python train.py --tie_word_embeddings=true --parallel_block=false --init="normal" --init_std_qkv=0.0237 --beta1=0.95 --weight_decay=0.058 --lr_head=0.00744 --warmup_steps=200
Each number is 500 + 25 x the weight over its row's rms, rounded and kept within 0 to 999. Layers, rows and columns count from 0. Numbers have three digits each. The size before them is the row's rms in percent of the matrix's.

# layer 2 MLP down (transposed), 256x96, rms 0.107, rows 232-255, columns 0-95
101:510472529493507549511533453527484478531532497490491500494523478429465458525537499498440509508536514479500475511514512454460473537496475530545493495510513504504518568504488509474530524491501483511529501496480495518526504497475473516493471488497514542518500536467504484504466474521503498468
092:497478480520461488476456540528521512459466459483561514507502501493504476528511529505496532585472506496471491505519520486465508528489486501488473489506501530524510528511492489496509464486490475513471488507475459498552501498499532522462519499507510545477493463483492532549476478483502491546
087:541464522543496548502509526485491486494503526519554488467468499452511532532490517502537476489518503474512504508494480504508496512467540515572486472504465530533560498475465519522505511523522474505490521533484500494546494503537499505459482463491476512496511520466522509492504498450511506469
097:450476493524521492519476497493484478493502485485449492502473549493513548498477503493499465488500502520485475490506527550497548514510510523540471474489509558486515490542510505513531465490501518448531533518508473512491451499501502450498467470504558531487461487501526470500528455505496501493
118:496516446464508521490466516478512520526489505503512480552480524469500499509512516493471439527486501504497475532522483511508472498511475516466553530477522449493487513513482491483470507433492469497486527539553522489507467488454478525510490508479485500555477495500476508495490532487551516513
106:518504500515503488500502495482525557501508510550518518496485488483497525498471520480504509492523519488464455494502557517471488480489507481538511471455473531488519535527466490493537508502468509525513457518528505478543536473510477462472512477503486505472482445517555449491520460523479484532
079:522487545527503481461536506497484520457471476489496502469495528502448552495504482485539479509518528523462475519500476501466508525483539525510459518465526489487488496495492530522498456485537470461519484532508481470507458473518509473516467483478464511519477505465546480513524454480510477508
101:494508491486530465523494428526502509438520456487479500488520558472485526481481481533518518475500493477505516514495488512529516497452562474538512533510516525483490463464476500492472484506503465503508516505501515540514510486525514464498463541531521524524490536502486524501471529455492495495
085:502494514562526538475489522502485505493483497531483520480514529524519476519524494515492505491491543521484496472486507539511523499497528541515468476468512506523520470530510467510486509538508572474528545516500528505531480498518500507511510542499532504539513544513540491514532516523486565549
098:504485494500507499534526534499482481500517513562466512538496491489454503453461506485491489454460463499524475516477463564515483484537482475528475501505498510483518456510473476544513506515479465492514521498519509476506508493453488525485491558475510500525540492488530514540532468504472493504
097:506513472494531486504478486472523510530468496526532498488482489494503464574487491473514540471514494528504481519511510543541511520526497516521517504476516520521498538534455474497526513481510508475548468525497508511528501475453514447425518545516472484538522524509505477509503501518524495508
093:507505553532476482501493476465474530524503520526515537502535505510521515478520476477521572487520483498509498501496525515505518465502529513530489513528498532466481524470452501511502518464499514484491488572516512528485469478491505504516500500506498544508521497460474509510535416505467532500
093:491503473477471520502524497524472536496475498524445497537466448505471476494501532479498509493514462453502462478470485481477494501476514472520479488486539514499482511477530538513488507490474487464484490547492447453496516503485499472485503521520484495530451478522465513471493467529449522538
090:495490536469563490518516461494496499529488515497530536523537487505566490493489469474485481471447503487512489510522469519512502528479444462530496492468522500486516450524485470465504501550535481499478445492490501491508494494528527535513494485513512452481520486496518501474487501509514550500
101:489453510489483529506462505553477510508541494520523487520506490522466519501501531559490485498461505525499497514491519502509495516468520492492485487506495537483483460506434540465480469527473476493511495470476517517525531509477512485513494497461525478478481495450555460482522491570493501520
085:456475500521476496526452506527525473509505462501512524541521478496493488490486522475521513468543475566516521475505509469515507501506486472484504483516495535472497518525474466567523492520500506504493533510475507549527491511505458500521490466522459520491510473476487530535466548460489488467
095:466443506487480553539471513549524497511512483505519507494477454511485497481514485528475502474492516466528471501460510546517482474483471503505452506468493519440464485499483466468488476526500513475507479514510487467524519513519511512481476499516462511494479517454470497468502507517436505468
082:493457540526489543476504499524488494482451517529520452499500502493545486521514485530487542470492496520521502516479541506492517526532467519520485510516554513483504460503459513474520497489495485479508513504521498485508512516508497438478482501504493515479465531439505507475480494568473517556
092:484494508478488515501507479466411488523525459533507541509503508504495496495480485543502528489512546502503513502499486491484485477486465540521484509511489463482538484488510537459510527553505521485523509530508471510506498499471509498456451506521507571516521521461518514524462497508460492528
111:521554505510463507479515515496522513494516488473518479503469449497525535546544508492540482553484448489507480526504487486444490522514524487514472519482473486501529497535492515472499508475541490500493514546487454488514473509504444516438489520465502479506475451483494482493497508509511484501
106:475530468497508503487526507497481491530500526505498444460532485437501510481522515508480466489520502571522503518496518491495506508479520510528444509493517479518518506491454486524463533446469495518461508471494498515494539482527452492496501500520501532509500497541469547475526511450497472503
081:515481530493481545474513511508508454469487526495492538481517528515504533491519472509530483466476479461519501501482473486488487551494513503561464488507491462490491483488484519494531511531483478483513506548455469547531528487529500502479465479524437526520476516489477530469513463481493528476
095:499490472503514518467518557524507472515486485556520470470511556495528511468521498476544521541514514513549477495488511507502493496428492456498511513510504521486521502507473496524499505479548446535488494501503497517533481457492493479479493528544498514515492526488523447468507491516498538513
107:472486520562493547495497475491476479490489485499506534501503532476490478486502521467501505497478501479481511442553515512469499491507473551530433524495529460494475517462526508497513475490458537486487516507494481517499465482538506504481521459558512505500523472484476471500513470474469491532
# layer 2 MLP up, 256x96, rms 0.116, rows 233-255, columns 0-95
080:491489485489580504545528483508509508531503518495481544462505488502504539508483505456491503491494487533533511547540503474531497458498470511495508508477478474455473512498548523522515519493484423521510500509511523529515487498547497511512511510469501477495510524525497476469511499496452452478
103:524481519515481512554503483475488494520499462479516498532498529516503529490513489507519501521458518529502457509454506509519510552490502487506510502491487501514499599521480510504474498535496496494508507483495521479513500516466539481485552524482468512532458505465514541541450474508552503483
087:516480501475513483464485532496494485501489523512483515478525532524467485523541452502510525516509492488533512465491474524467518505471541523522533501501469487502474517431503534525518505540504534523505469529491472495512569488487504544510498499449458488462525522509456501497508520500521462475
107:504505514476511502467456520520543525518541472500493538514477483510478522480462515504522504480477457492499506464489454534496520539514464525501538487442531484509525487576470513454474509488488502495461507503529481498506506496532444466481537505535484484517500491510520482536502500475516491503
108:513508513513479464475526495510503510510497491467512482489505458472478469537501492486531458484485536544514474515504533492500517505469570519512501516519470529466499476505460508519441515497515552514487522523472540512514490517502541487514473509517449489555471455502492469500522498515509501547
102:507493495481508535500496517489535501521520533538505500494504485505490511471508527547414549458526481534545514458530542533522520514521477515495491540491490517498517479530457495462496474515496484459503501517489493522470512498489527497476525480482502489476519465493486508465498479461466558500
099:515502457506454520496498520454552518531536469555491476520466474500495515538500445550512499508498479510521520501466516508518504502477513485553509455523518464553510501482563505547462500449485479483495499506491504527499504482499513516494506468493511511480493522515508511532488479484494535488
094:495528498498538517505512509499536515508518498508520501476546506473493465505499510486509534508482502509536514533475493483504458505521471540504541496508526500425511502503520509511521465460524468471479483484547505563455514547540531555498469469523504500547520513515513516493490482469486515481
103:508469487524527512464492525462552508445474471476508512447448461465518523534514496567521495494506513530496484505504498515488490489476484491467499506522476487509493504495530537488471504489498468506520517505499535537483533539533452504523513470540534504482475507493532496480470483486451481500
082:468475512531499489482549518511452489443551482495466517509491475484498502515495491503517485552514501455536480482475523503521478495487447481511506502501499517496509480486489530516463464493462476511517487462506473472481496520524509543550515540459479504468476493516503525530500555472460515501
098:485476500486477531502500474489489519510461493474474489508483529522506528529509470525532470496532505498490488498490550512471550522449488507475507465510480446530497519504578500513534444529488517471473502517478455473516506487502472451486495498495538463484508556512508508480501519505505474506
094:533537525487520505484480483469484495455512485467508535477439534492491497500521497505539515453505518505518532488547491485475498496494484506515496515485498450532522467496521461482532496507497507462494582452514527529519504482484465541506535490501502538502492504498540489473527523502504456501
091:557520500516484457505472457488518541493472501479470462515501501484489521521495482504536519484566517530524491463505500526503465505522488503506468526543502506526479543540530466485514477508458516511516517512484486491515455506448486544492500517512525548471459495491500465520489506503508479463
102:484510532478491511506522454494559529505464530475509505511495514489497486470533462510532503550531480524494581474501463513514558493491490517471503545521490493493510542498494526559534527513462499508485499458498513517532526491480486468513492498507493499514525484502478487526460515479510537510
088:521522439433550529456498499510491528480502520502496484468518522507486531488490495543513490493487528448464475502458503543484445523467486500508498485473465490535484503512570548477486499491490487484497487496514507460497492525498501500480519498479524523501520533507504498480506481548515499537
097:469532534486558479487527471455459465477495487489460498486482539492522517533450536460524502499519497503485551468498511486494519503497446523487483505529499472466537516505522511502553471529505473478489493502502498486465534488493534491472460490508518510497522537541505492494483475492541477519
094:523513493493528481468496468530510534524530510499466528506484483476497493517485510518506510475499496456520537508498479516468494469452496517534495453489499473511514511430497478513496511479507560519522508511511447492500527512506515527478482507476557523510534478529491494488553483510473468430
081:501510480461509465465510517514496439545484478519498518520485514501507527483450477536545489494518463527536500516535435491488504487534499496460482498494463520528533514498478469462488533511518493524503515475467455474512509514547536514531514510516524496535480482469502476488536522501514506526
111:511547498496477523462479517442502519504477523488539464512503529524541441535449530511512482525502493510513538517467512493493507490534521492492533503471494511485538482514509521512520490482521489502495511524493529493480534447516509502465493544445438492523509458484498499473487544494495516517
085:466503465499462468467482513504467505501474466504539525521514562485480526531500505485464505541499496530519511483486498479515506475518497485490456548509436471506501512540539543527472439479485493494493516512472471464551502514507511526517515500485478537511485508499503508523497557511492506509
086:503475509494512504464534490459527519461472504471506532520470450491520502526513504489504492516481467521486519498496447459522499487531516511518488487538486493510520525493455470513504516539472471495513477537543488459472510491493538482543490523474444520514526523461514442510469493512456512491
098:486497502495485518504540551520497518477466512457509540536478509517479516523511464525485487484483514491524535492482474490508478484492520512495512514472483528517524515524503519543521541513505528464484531466553507468522469528538532516499479469473507494468464498497499564527552543541476506501
088:530521498493518475526501473507471536503455525479493500553478487515477504508501521520506448490521534513507501505516486495464464454502461449451467502486489492488512493517478494476473492465478503477487478479502475543523549493569525534500482502465503494528506498551507527475494513553477496484